Part of a small language model's weights: 5 heads of 32 (1 for keys and values), RMSNorm before each block.
Each number is 128 + 24 x the weight over its row's rms, rounded and kept within 0 to 255. Layers, rows and columns count from 0. Numbers have three digits each. The size before them is the row's rms in percent of the matrix's.

# up: layer 2 MLP up, 320x160, rms 0.072, rows 268-319, columns 0-79
# down: layer 2 MLP down (transposed), 320x160, rms 0.0679, rows 268-319, columns 0-79
# gate: layer 2 MLP gate, 320x160, rms 0.0692, rows 269-319, columns 0-79
up268 107:187156131129102140120113121141138136129141111149127132111096075160110110133068139137098130091153133074140117140189111137098124115141133133148152134148130163137110126144133120140139142146112116110158139183115122133133132137135128110103094142
down268 103:094054162089131136150100145092138100131125115121113121129159108104160135122110160139128142119145143128145115140141133144144105138124092110146086136110115097118167135145177129117097138153147096156091161134142183139156126136140151110151132123
gate269 102:104122121129107150106143135116125144119134137119109139140145106162100111117127134139089136150101061150165142126123150105122166086138136109137168092117089109124128084100110130164143145132098180140122104124136161100143120105097128144146165152
up269 104:128125151121119118079172129134136114147123148121114118113142122111070112162109137097124124119104126120148111148082141118140083123086133154113138094097111137160087109143151107161119128107125117116186143147107098118099129135127121109140126122
down269 102:112128098154138151096162126102093115162106216118102101140105103152119136125137142102080135150117100127115128114115130135133112128131155149143108098037130167082092126139157142134110151100166135118161161155107120110158145127124152119121129111
gate270 101:117133142117105165125102105151178170094150100143102165112104117164113160124100132164121116126135100113115137167153100112130148125158111100158114087136106064119101145114145118172126122094142100156106089135141142111131114132132136124134119119
up270 106:135130138138104137120136100121163143131123104142132154137106125110102093110130116177154106129151101134132134139147094133107098208122150128118109129151086105114139110082143132140094087109115088139119092121128154125139123101133121112162159102
down270 105:158147142147095127119165133125144128115159181125123097161108080152136129140096105127108106116106111094120135137137135092172121197122113153120121120106120126135098107129073143122120108093146135134146138126147112121094122148138122127158155141
gate271 100:140129110122146140122092112095061120132134110132168142113099159092123088118153107134102114154130078140116160116161109076144124114149105129109111103139112169137077155108121110131153149166107098125132116157127167111121103111097106142128148167
up271 104:128151115114081134147141101081142160132132141105177130148131109154121127126130129070112096110175108130126130166145108175144072122169139125099137122168183122133107139113130136132146100128125137153119116120125138168135143134088117104122108178
down271 104:123136147150094138124131157162131095127146126129091087125161135057137164135115069172098137117115109166141147112118164076136121111106140122117100098111144154136137144123069098107083103112130103158172127113148151110119089134126138124112138125
gate272 099:129129172145105151135111165124130138098149115144124114127162140142132125116066162139117118133153138135115152153092082133134143137119152098076079144129139133088113062078083132119139125137132121119111129169143150144124155125148169131099137136
up272 108:154101105102076112152105129130132094108113122113152137171192132128078123146121124133106153123133113090153086159121137143153149104145149122143097119142131078165135133144148112146135102183120112095125080075149097111104135121110150143135141126
down272 108:114109139148148129141100116117174132114087183116067071133124145128097125090099151077145117142130138131147118158110124130115147119143116123133144134123133102147170155169082120106113117076110102138127103106153153150149129110110164154117100132
gate273 107:112116112162099130081151126164089138129072083101132133134133138108157103141127155168143133143093165129130155151163112124127094149115128106129104105151129077151106095132096114110132143107144155109135120118140157123126121159124139124113091140
up273 095:107117133100125144129110114108108128129105140134140129132103133098106135138104173152110123154101166167124145125175100101172137124092134117185131135139103100114122105114153082114116151115092081183119122107148124156138108195121135130140145176
down273 095:116105133177111123111133136143149145099133192111103130135142126158128130135152120090114140111147151098109092128092138152103132122131153182091139083172140163146132136098083181140108102124116141094130138091109145130098136098103127134136110125
gate274 101:114085112097106162168152162149171122159171120094107138132147177130123160142161121096128113124133103121111129148176116130134109129106113157125110095119105086112118151081118119140112107129128121119112110108161138123150150143154128136098120119
up274 101:146123132119100117126133090112144119116081154153110056146139120123176151134119155132117109135107110160155146099126109107114119088082169119150094169187092174122133134146183104141175164157105123114096125117143135171116114139088106115163126078
down274 100:138151108103104118091149161153099123135132104128141159098160119156148150112129131132186135102153202145096139155124121101147123151151106136114124180116105104128145159169126135127116062103123146160150124129171149123117140159137158118104149080
gate275 096:124120128118110088162134123126098132104103115169093120126116119141143087149116132106126120099143126141133173142141151120128101127104083078090104107139099132171143107092138136141114135131118112152093145153119095113119177123151121095102141099
up275 096:126149113150153131117108145113116143132071112154126158113105121130152124141133164139088129133131122126147136154087096129109167099117144117161134144085099122094124132083128118081169129104160127122139137090157132154119125129106088141150135123
down275 100:110122080134143166131141135162128125117133137127095106136134143097121101147143134169138122098138131160108125127094112102129098117109129164102126092137152116154132071144154182103117146100155155103119152122114153116143122157132085136132108138
gate276 095:130100174161132142148190147115146147105092147121114124127127151089162099168143098104132104147153136109067113118117136130147131142120099112120178106113152149128132119118162144116118122122094133159146120128119130124127139119124165110156110147
up276 090:123126136125167126137105126135112090142104144120159127124138111133138168145125117103131086125118138137155117127107128164162108128114186111122176128138103147159149160144110148090156136133100133188139116152119104116171173119118120178147167150
down276 102:137104101119147140113172153117103126130132166124116087097159190084138119116146126073115121117149160089131111109159079137089162107110119166088129134091151147101122099124111135131105107148100127132149086110095129080107096136153167113110147137
gate277 099:081113127091139144145141135105174105132161110137095102100153154126124167119102108098143170106135140145139125127164090182143136132122167119207123100116114119136125136127110114154129133133168108143123117124139164140145170150085128125094146165
up277 102:114146112186119101112134163137147044114142075146128128087123137130151111089118103122117125151141140120130162123105149119045131164133141114126133141124106100124113137150109154119095113093114112123136106124077119164127122106129111129124121128
down277 102:145124147135123133112134120110146130118119147125112116121123106132110129105148121123119127118148110113134090141086179176118138129125136104086201075130142113147136143146115149130125167107139116155135143117126124081154121149106140116157124163
gate278 103:149151124102119107143140108133192112074133099108160133127155139126096155106106132156104125112155110112178140142130118169120136135113154133119144133105112122160113097108089167132161130115118109129137096127086137121110139102135144160103123157
up278 104:104123137099128136132164125098119127168099163088129157131103163114124103127135094143141136159099108092098138079067180114146116146134111143192115146126144143116104141143119135089110151116142111153126132143151106133177138121097149111136113153
down278 108:152157141125140127145093156141159123111154111111142188135113137080169116173104068117138110170115139126191156145116170093109128106111152109103115144180142122088112139144145173152134137141111137158182112094149159162121142131110142122111142171
gate279 099:107107123144166127115106107104139113126125132108118138155072127135117109108124120162142137156123080148123147147102114100101095138131119099140152105191136117135149122119138151135146123156120110120104141108185128137094107171094093137122110094
up279 099:123140133139106131140170118155099083122118139172145136141085137089132112107098113130103090207131134127142096146146131104118147104133169142109122166061151128131130143104134131124116184139112132119146153153132140152138125105104130125124117084
down279 102:129130125102080151126139116131132144129137127136126124132139116119123146127157126163137123084121113166167051079137118123120132169103142167113145125153101125133138138148168122141167107140130147139111134142127154115162144125131162121144107130
gate280 099:168142159119147109166109104121142091120081122144176133156065145169107128163135126177149136153128128135149179139127125096097108121115082149157163135148080115098144067125120158078107139154118141140120134112107130158132141096123122098168135139
up280 098:185119150127114141131155122115090103123098138141111090126083111106156127126159096105108173121105126115126164161123126146108088140151144136158147102149142147091152137146153119146122113141138138138113153144088122137138168127147142101167104187
down280 100:095139125172095124130113118109141152140094181130125117177141127155120106064151161099124110103110125085151102130138120100095128131136150169108102115160145086094134137127143190134141157141112115133111126111149076099131155141179095111122135135
gate281 098:117131121100141097136156187119143119116113122153178060093162097115113176131135130142125130113130083157153122185169130152128153139108156100123133128145131172144100143146139119134154096090167143146144157127145125106175164120135170125155120097
up281 104:143097101165133091113161142117145125152142086127132088171126120135126156120133108098147111145109152125168085131150146126148137119100106163088117086119118144138130152105170170114118148148117168124090070136165157139119122132096073152117115125
down281 103:176113178106142115180149145179101111117145110115115110133109126132119112152144127110119158172149195113088126134158109144145111145105134134145172148134131078139148128153122136111141128122098116089123171134164122161120110116139154129080108132
gate282 097:112135128114122114112121139137157140125097108166152177142126132112174134173169095084116119159144169166130140121086128106162098120167084161153146095128131145145108156096132157126150153136088144126128108134143080138149131166101104142150094156
up282 097:150129155165158090171151134138141123165138145155139107111105135122148143149088124140103167093116163130141111106112113128150093167116140114121111101120125132097082145136128140116153140146093173080119135145201123098134138104147127160111110154
down282 095:144133137132050136099183111139125122151094137096180136137160111165117146119177112149127129128120163126153092095102162105114147111104101152112161126118135124147060167089116143148130127130132123151153139155127107145115158085119138165163188134
gate283 104:125168150130143130104137140125129097140149104140145201145156124110113119133074149131124156106134103179162148124145150151159121075156143089148172129109144113106142166106170133108093123094144128113143097110117159130170104143170092149141097126
up283 102:109157134146138144131103112149092126105155122136170140164099083121126159135108150129122180103157132138137178139113139113133121138166138135144137162152129132142126086168154141133124104112138161098102107098084120137149104146116108144114123159
down283 107:132155136140150165154106128085136121088111166118087129123141118134166138113100147119109120105119100081149147132135110156148134150139109112104128142104157114117113094147149115138121094069145079122155120147150171121107121100118147105154145155
gate284 102:100134124126128147117161113162131080095156126152122126120159178115083103102077125127139125089128171120159119122113100137133140112131119102083113113147095080167161166117162128190134099116119172124125127106192156158153146117145118166124103180
up284 112:143185139147128078115110089127096154089080131148140118122155151144090137093132090109082119102161146126112122118099162105148116128137156118125172113087138129133125068125161114140142068139125117138083112163105113120136112138109097139102115151
down284 108:118156088131109140127134139128103122146139110115166111154091162154138124130124139085150123143110170105144157097152103110122143132123145121135112073129128140140110109097133118103077155124084132097103127147123133164090133100135116142124155137
gate285 097:139138160128178142150117145162125108167096087128163183137123147142142171143171093140082120187111130153141165179119127137145152133146113099107168172129124141123169124116147128147134130129122150072121165153105121071139118130116131115121119113
up285 093:100070121092147118132154143106104099083124127104119129123126153098160138059120129142106117117119110129101166087149127156111142089136108145148097126142117124135118094115136158147123086143084141165109171119112141104117117110149158118140148153
down285 095:143115149158169180134145120155123175098121128114097127149109086136150124150105130114098147131098083142157144148100127155136089140144152120129112128153121153095089097129137095114140129109141111070150070111113103143114105163097107127106111128
gate286 096:155119141122119140140108127121087163098133147125147191125134178106162114167144137113136111091103104102106123111111125144168111114067120116114149116117161110140142150108131101119146147124102161160114152133130075108134082130138082148112083103
up286 102:143143131128155121148104189109102122092124124155141069112131161152164149138113136164126120136154129112138117133139130160153119096129138113139116161138115163130124168098160097090114127130148167130108103174150116079153133164137176131166102116
down286 101:123104140142163100116088092094154143109123144082107102130140170155128130099107096157110134160104120137132128143105126090117135139131131186099162129141127136145156126146128159138105140151142126180155115109077117128142140085138112160111158121
gate287 096:125106151089099144138095132141100128094122136104095149127111137139109164122148080127159137122148102143096170090114120108159105122157119121108115115142167129109130178142157088119121110126082130074127111128183102119158133153117098114136121131
up287 102:077122155126145126132101113086145156132099146118113115127105167077129116127164091096151134096121130113158168138172122126089139123088133106081140098156115141167164150134163135135100094120127088148120141149108089119094147132125184134114115182
down287 106:173130112156145120138108126142140118098139133117168148075118137136148119146139102085122158100087102086121103149139131131151123136180100119115152174129145154105117144139071113072137127122149105097170086123136118138124161171129121148155147126
gate288 105:149134170135107144143127176157091121116113102153150113135122111098107098133132093104080097139099128183157129112100177116094141107134133103110122110139157118099142149121121127102129114129154125136131157113171126111126129141096089130082109112
up288 098:116119121153140147154095131120114137092126157101127154147099149164243133112145120133136094158110120097135168182120131149168114128111102104128094113096140142116105108106161078164153099113115184149125125143137107110126147106160115119147123135
down288 101:089114125143105122151135110140128108121074099142062106097128134137110112162109133104111136069113109107148137170134108139150131092171112138125146067135088119117132138151130110131147139116125070111154179102121165135158088137101112153153138141
gate289 099:157069135149158105134113106112161145137142106175140123118105114092147126204109159150113117141119162156156159119154145114174138139098156100156142159118158142124119091170098155137122115120112127153140131137161136131088129124100116136151145130
up289 099:150160109133137129138105158165105143114087101137121117112160114078117133102096107113161113189137164117149133081166147166102176119153099144123110123125155094127138153105179158146105106134121074159100100183121133134127053132095120114161130120
down289 096:144131133130136159119121159142125131128132148165154128101111124170180169120134144088154154113140153093070127091114125121135169160135127112092143148157074133117169085144109130152103131152160119121141126125137135137111135136137138155158154178
gate290 099:124161151135116103119144124133171148122156147126142129165102114129113132159116135114084161156134149084074166156066094143166119089118155124146136111159120166145148132116116129114107138084114135140102147119152095121152098191116141145115135105
up290 102:128146085114136155085130140140120119095135164131120157150097086150091127116103163141131140155116112141119119092135180112138175147123151110163135135107137110149129149118121112119152156167159074160098138161117128126123116153115131104130126103
down290 097:121108107141120163113150114087110083125126135137130101154073101120136136145181091110133143114134125128126129154122131116142104149138126129104171080136164159148123106157087113098171134098139128107142132056133139126144146167119159120095099123
gate291 096:164081126099121116102126082098115095155162115148129115117118120127108137128136138126091077161147118108132127153161112100104138120117106073133123142151135079130137088102142115098142170102143136131156121099149088112082138123099145185135146133
up291 100:121140121167129109139180134157133147096109136102135132139107103137144079122154109120140146164079160115132164105110140074134122109145157145178184116130148130132155146132123167098174125145114126136049117138159112117137114136142105093122120141
down291 100:165175145134146123114149139167113092105141094162123108099074103112146162134097107122166119118149149142126127113167078119138085155105125126124064159097130122122128162088162146149114130156111103104170150098155101109066151145079135143139117127
gate292 095:145110113079093104144138131137115090125126108144102127090137152104110151133067128090125126102102113150135166146110110145130120082165136158163108114105103139117128116138105179141180118091135145138086117131136130117129147117117137169110110080
up292 102:118136119117131135108129113159127121111105120082122087136083118117140097137137142145128133159117084155134096137138183178095147168157137153117147142110111130170121114124126111143145147129153107127116133098145140097148135139139127135179131153
down292 100:154104119104156161107106131175116122093146135113133141102128109135099067133132108111110173150119122119147112126142171130136132119100134174114142109117166086114090110138128127138132139122135101152140098111109086166137129138105093149076080123
gate293 103:142121169084113159155106125101109128188137086102133106112143117129120122145141133166182153152120119129137102144103137114116155111145101169122084127199096136096114089079157134125113132140142109113140145090144140112145163102120095127178134129
up293 095:104131083132164116156133150148138102097156121153108135131089078122135132143154084128126084112105111113114095160157120170134086140095151138171138146115149114101177103126122115131165119181131156090088103127140148122136159161137151123068101145
down293 103:122161121121142143105109165133169138106135092155150141121115118166127150137115124086160114162148147159139125117120137140109117117145109142132107146102112146168157148148132134143073139172095092105130148127127135099083145112145098169199131101
gate294 097:142154131154145136113134141176141149135124112101142145119110140077144111138146136070123109125084141114120154137145140139153114121139151125127147127134143107123144079139133103096115117117142136151106129181103145134137138131138128118154110118
up294 096:150135145124152155111124140144163128162138133130148170146085124092101131173137112096115135124123128141162153123153144130135116078131144091143169146167150089104149118114153138144130105151133146164164144183119144160099119117099136119104127160
down294 096:140132115152147131162112141122144146142095161082142115110132157151130162155155135123090109130205110094121076094112113114102140108178112160130130106135170120126121116137085135135117148145114155115140137109135107126126097121125174124122137129
gate295 099:129080127149105156136127154147107124158143111140054123130151121136139177104107144145125136098140127108108173156084121096109141169147107128139148120157150102135151121103137128135130081114085136196122121144126145095111138097128135082120114105
up295 103:132149141181128108131145134125111090124108122143082196146135125183137125144140151128109133146111169073082120158103112084128189136140116174137115114122177134076170153122104129138138141174158089153088110145102136141138145106102156167147117153
down295 099:118129153175158147124130117103119096163153136105140173090070123113120151131135124170123107142086150131129149133128168169138136113108114162147156177116158154105118135121105117105085111133117106146188152125087132119148104113143106153120129144
gate296 098:140126120148111169145110146124135117104134085151075098131119094135089134145149112125106113120161143140168102111144159120165119093092137081199138091134159111151130131116139139142149110129164097159122110146141156125112142148125130132122128143
up296 100:148140120122129120111118132123115153096097154147124113104133105135099165121117130166146116112163116139124187106158154122112112105137131151125109152095142123141158125136129123111117066142137147183112089142142096130110098138163130153144190088
down296 092:099128166141088145109097124160137134163153122100133130069139126131119127138127165157116104160148137153108120088090080100137159142145127096141129109151131102160141115140129143148104155111139141158131101164129116144111134154171139117132134170
gate297 097:154165182140128104091128195127125097134105094145111131118143108157105153142145167156128159097130156093116143132114131133133127129110127146110124113146106153129139105127097140147105131164144108092118137178152139130139190095105147127101156100
up297 092:085145165131061114187111177133145126141102107080151092123149164130137142123122135140123143156137155104127144115117120170069121098122137142139104134099155146123139098113104115178129150120141159152145147124149162105119129148148165084152135139
down297 097:119123133148188115194099147127131095114107123168154170117096149141121146164129135145164157161108166078133101137157104117142103158161139114124116103151151150111152128125151179092137145147135139118132142118105115169120110124126100179157104133
gate298 092:113121089110137142124149125152112134135131167121120136142120168147129083136131128148077163139148098113078151096089107096126148143126086139124114141143132141092187132126154124111130106117091112131102122102111080117159111112144133127143169149
up298 083:144139098117140152126140108142126116110139124136126120125124109113147150137161122108106157110130158153110143151105118141143077132141126097153108153108156101141100099133157127111108104160164145166163114086109138146102123134118086151111095085
down298 088:144112108114119096142132126135153163121128109144139143148119107126107155151187112196122132108115114138107112108127101150144155091151144103131163137126118105078146160063149118176113180099159123164139122148095120135171138146125102124112117119
gate299 091:151133147137129143083126138161125140121121184112122129108119124085153095168162126134131132098147115101117157136139140111097122157134112133112120158143125128159090121135141137135071119104117126130128139156107161132136119154111168060144143104
up299 087:147146129116077153117105162097137121146161117151103110149113123127171131123122140097139143107124083158104108132110124092145153056109162146125131146133146135171141115133151127176106120140113116108083142155116109078090106161109121137106163119
down299 092:093125112134161106150163145174114092146150123112148132137090133145149161138113155143082149107143168109108118146120157135128152149137140099086121142144105130133103144100149124089089110120160151124127087135149177121121154128141108136150144164
gate300 096:114086137116103108146134135123115116109095147177126149166151100186160123123130148139081141111104117117166185147104115130129088146147140135141141130131133124119124137149105187136103086110108126106102133107121121130090169136104120071146146078
up300 101:083139122187123120121151150130155132108091131137148159136164116122180070137142129111116142161074147155122104136135119136148124139184158147149072137151115120103092165122110114104117170131133102158160155125167133137105161161126146078130120092
down300 097:145135116157177086127105087140139111141164135100188097160134135116098093108084085138150136129138108096114106111128123148157116156132145151129109152133091119141130143085104151155157133120162165149153117114102127092114134130136142148127141129
gate301 101:163144104137119096105167107095166109125158099109134092159130090156112103164104145145152116145168118128134099137120131105140158124114097110167141122148120132126141134151170160092074134098096105112143125165156145094147163102119156109141113117
up301 107:162053167143154181140145145110082152107132090122105109131136102148124087147123102099130160113121171145130068169127095122115157147167151151108122166148098180162129149142111140121121110135149098146153151126108136125131147120139110113168126126
down301 104:111165143103132170166130140089138077132167133216105166149106087125122143137135141151101125126121104129105123117141187122139125123150131143131134110142111165075127139120107079132130132099120139130135101107108157147106108079128120129119186136
gate302 104:134136148146148137136124080111158091118122126145124169151122157131132115114157150140126119112127122089149112162133144157125126153126150150149107108165161074176170102136110135105148117100107134174134130097118127103152140129137095143101141104
up302 107:105104139159104141127134157134171170097106135090066130116135153127147118140122116095176122112113136148096120123152072106116164144121119153123111137107137124097123135182162132097093098095147102133113105095148154122125150131122104119116115126
down302 107:116124140123106111106140125147110104114105104149149108115098116158170139129099113097112161171090133160096167165105150134146092177158150121199121120078120101143111089139118139101187134120137095105148130086153144149107110117130144169088122123
gate303 093:124108103174128150141144118108132136151093094145127148136122151131103073155102135159098133121093154083113122093148168144123119119103163109129084157133136098158116124089104106126121124117069123110122125081145138170115123114137150159082122149
up303 089:134166154122107101115181105167109142068166115130118131137119141135128129116141099140145128094119090108151126177142119175139107095140110150106131128184141123129119102144114153116116145109139139134106107106102108113134125112131179125112098094
down303 084:133089086115151120124071142138119094128123106116160110095134137118099121128087130124134148117112153131095176133146154108151152178120155121130108110074140134124129139136159108124146132124134127098137135108095130131077184106077153162111112099
gate304 100:111141118154112108130154123102132175131105117091141090104130142127148123141123153145139123090130139107146120136116159112122153139142122137117089181131143146117122166105142120150129146085113129128096142117125114173166175154150186099136131142
up304 098:140118118109119119088100146151117161126089173104152107106144151106152166128134158115135174175127129137184101121112145099110133152115137152110140124161151093128115119140111103127081139125127104096123109092106150089169159088135071118180115148
down304 097:085122172155118149108169152173160117117145089127131098119109125154140124150121120118080101093092108167113150105088134106174098104098145109141150201109121137143106112146139115153143148101156100152151158130116131110081129155147161160128102150
gate305 096:081133115123149116129112150070135102094132119073148119130144096134128120140149104106113085118145128160157129139143106122143061157120125145159109108140110126144126140131134116109147123096151147118123136132133116160137156088129134163117145103
up305 094:135142119143105114142117117119109166135118118115108147100116148092105075140117109082073073177102152112119118095172132142133108126108133154138138119121144099137139097105104147138157074105128105099152169128121123161181137082105141096129114126
down305 095:130157095132119124167154171132121093133107120171096137121120117141104078121117123142153111086171103100109201143162138140131149109119171116155130122140093137141083137133125104085102092119115128114126113145151127101097137128135102122142083156
gate306 102:131187122147086202111144102126145121115140090077125146113119154119086123136150115144128078137094117131125123130097145109180122122146122129158115150166153123109159149113116088080108082134090146136090125133123178147142113138114119121176132158
up306 095:111082156109124140100114094098116168109153171135095137089133171131110147129106128132118101108141096134145126137124095121128145131116155135107145144163148150082126166168109098161170095131099166126129120102108169095097154163120150153121102130
down306 095:151166140120138147132099122121165084128176156112131127103129085144135117189121130102148137143127148129124144078122185157144114120115170086122124160122118119111116136086125095051119150178145145137137125086151158112151128124101124139128122154
gate307 106:110145114096166120111189141171107136107135097127112120155193099150142115118131153187138140119116128145126122117135144131122160115123130115112174048101148168191144139121152136146118131097157110138148110175169115138141132114162145106152124119
up307 103:137087113124115153147131142091144146115164134107096104058163167145122108143119123147117097146087151177123079101125167167138120146172125099083142140112116136094125077103144120148166097116090147126121123117137105120165158117135101144082136110
down307 107:126149138143135111169116148143159153149124116153124176116121114137162114136117159143112138097150150080102122152065123129171147096124154159097103116135126102122120135166128146111096119120116143127111144142082143088126120162113144121124131151
gate308 105:141107151123078165083114113157139072125160126134100147171125105159136118121127143097125156100158125138130117116096108126113168118157107111110176099113051070126132169156133123141103114078137128125149143101137125114148155153128144113104158112
up308 101:086138150097127147146113107133151136163099163146084147155139129144086137105106141154135151119139120092153124106100093128110104155140119126160136146103128135144129137113095167086124113141120165118133152139132155117090133140119124153149149135
down308 104:167138124108145169131091116171156150114166099165166102114106152094132173117139149130121107130126092120129097139121115120104137136087130144076092167129131141139124142142143120158148091096133104132118131137140160104154100095136139088107141092
gate309 103:077114129125171151080101125150107150128114163117103118102162124128167124122158163111152159148118100123127080125118132107114181161166146168159147129126115113150126157100113116112093108108091114161139126086164138123140171127098102082141141127
up309 105:171173137127130107110140109128110129114147146145096122128101139084149105210136120107126133127124129138125113095106160110162193163101121166124097135091130120143133120125118153108136098151153096111136120102147135135146133052154108084123136132
down309 101:133082122105110130100118100098125051136125105127117078095128094099105141099124086163135075101140126165095166142096139111138161111189138118133166129128121130096118156131106150133129132107152125142136166127133126147156156153140114138110096099
gate310 103:127127124119144104078115125085153110122107117083133110140139189089092136125162160182096149120095149119142162160098132135168118136101118153111142111133138192168142113096144163112095175079137132145093114079106114144104167147116133135124134171
up310 101:137140147147148127135110125101165127122125123148134119117169141139151146113136110131106156133121164170126101099150125168118117146144144123119075127185180126139134136102162109131115106137108104116110098139123139089126093074106110123137103166
down310 102:117176154110151151150136123160129190115103145106078124201142135143121108099102141175138118075098099130100070106101101127167135134141116145113140125121076122149129129143153124093126112091165110100090125168133100118120139163160169133165127126
gate311 105:124125104098102112105127183119133153103123122090092104086096156096084172108180162136100152115127120142106130169131160132123110116107158080126100117125162147131142124098112133158160152174103127118118165124149089127127131158145117165110139149
up311 109:138122121091114124094149168144119126125106132138121100126129150113082162163138123086158172107123131130109146108157154126087128143162103119099097106107142109127109129108122096089131131144153115133174137131157115160137122154151123098109095082
down311 111:128088157123111125166109086144108163125089110146138134157134154153107106109109103122115112119118133099156135145097061127102132151117165126124144108141110120160139133131161131120127121074130133130133142119164143179116140102150127135119141140
gate312 102:104154135114210155125089143115147162114133127157132094109132138098111168110107122086116168108124127116113103083112132143076105097154107095124154143111098124117118080089155107087176135135115119098098146119134097136170129134145119134113113137
up312 101:130106144125127155134110105103102105141108106137078146138134151131115100087113143140105104127130132116112093138100153164138143118093148116132118131176141082126097111155117119142117134121141105145133141093123159111151181114114076162126105117
down312 103:150140104132159182139168122128119161122151110194116092117150109154077111146134160142143148148130139119109113151125105141126123142151166147135120141125094098089155132133107156095115144149123175119123130148118143136135147157139107068161153125
gate313 099:150142137138115108115169121125165105112128110133120152199108110109154143157122119154119143129133086181118122118144105118117159071126110118112101134067113107126150134107139088116138161114127141076100126127112149130157106135122103153162156119
up313 098:135111117161122108112100119123149155174108136100116129086101102093086094138135125166141112116142130090134140132095144127125132148132104134129095119123132115129147151145134126137073142145083149162119192131120133130135123144155160141108192095
down313 095:090151130097102135134152132113066077108129138139176159143117103157111124118154106177141107110112132142141143105130142159103122108145148114143101115103114173111149117126117105124139135111146141120143078112167156127113133164126115167121105143
gate314 103:121095160102108144121163163148108100129110132122142138095098139123134108121140116129136115070128156094121108157131115107161125119160120080161116148114153076158143116099109138146173155138140063125147136152131118147144139147123110123174143133
up314 101:139086106147104117136148135141138127149153126128113084138158128095147099117139179156137167103123109115119118067070157133105153160120112112130109146091136165124109088133161135131184120156115116127156135115115134147132133125073153124089140104
down314 103:102108105111109124118111148116108160094116126160117071148140192157154138163137078126108174148135096118184102132151107150119097146097142080171143078158113117143116178115145142126084130098150099106075134150129117143159132128115082154152132145
gate315 099:139148135124167150129097153049117122152098132115137128093110113122154153124135128173100118101104147111115124174098118164101125140181138109178125129073150068131094137107163147102122129144156129154129140129149149108130140106141154127108169155
up315 091:114103103079121116118121133144121131070145171133128122139136138140143144126099110100136120170104091152144145115125060090142126118133129132121128126125096139150120162133110182113107136104113131113145173185139143119144116181099125158133119114
down315 090:121118098130145136127123138109131135158139120120161138145153103127131136155090197135124133143124128144154127139120126116114091127132184105184130128140154080109147114132151111139106123149132153170086163112129098136145156096116121140110110142
gate316 098:145122120070108156154108093126161100122155085129061109148124131161153151127091127173123127107134123131124144172114110108122135131170104098161134129135106133155142096139107116135119127091104123162166170111143076112149136142115144150145127123
up316 098:093153133131129086135093111142176086138134144113150100126107161099083149131156166133116130127153136104172135127149154101107115128136158134087087133098130152120109118172141149107097162119148107065134133138092135148098133138139141132072165161
down316 105:120138134169110104119150156089113100116106069095149113110125094138116109104190104137089140132118079104105103133132110149169185160130107116153151118123120153119092144134129116163118066129164116095100148119120092112119129160144150137106136151
gate317 097:131141169127131125157137140140168129135104125110120103104149145117116164129153139183183161090072169084102098095114123101146131160162117149139117113109120133168137103149167111113130123114132100104146130129125103139148120128092100159166138119
up317 096:141136124137133123119094159129100114114166131092138094141115124138106095133105103089110113100135104143148132129151181154115125135153079135114135171152136138155145106108114186132112167132139165138146167101148135179134127108141121092136176128
down317 095:133113116108149146135115143114104091115133094151103134105106175147132156104114132122147144108088139187100133135128162081132123090067113099116135122115130112129108135081158114132116147149105110135142149113140159168099144120111118136135125093
gate318 096:157145157150130135141130074139112109156164133131111093133112138136155068114096085143141141172136056118131134098117121129100144093123104080184143115164151138111095135139169103120138178155110101110130118126140123133120122111095151136158125142
up318 097:132099162128178125139092131173148142159113143113106123143141087085095116145112121133132130156142143127162122100120116080180124144116114119096208081155137112114137130159106126148106096125122126156166142165154103126105129146154126150127130095
down318 103:124118110153100110116070119132151089155143139099123106169169162129148113163122110137129148086110100139136111143136145114120132124130132115156121127144122144115048138150109108098141115141132119155111116126113148097091147130124093135097158132
gate319 103:084113179149080099115129114151151158101147117107104109117131132133097148128085136155138105101125135094072156118098066076110111104166117083149108123136103109112080182140088089100087146109129075126115098172120167145097147107114145145146119122
up319 098:104103112088137125157113097134132138133114074090143124103148125098121186136137114140094128091103103095135119109136189140104082133122130160110082115149106108148129193116121125127098112167110082150134141126079153112090147144140138089127117150
down319 098:122164110129129140136142106108154169143111145170142125129117144133162136131084123115119176133134113135161148180094145143139115123173151110127121114108119164097157121144181149117170171115126132141124094078101121194088128125135126146110119147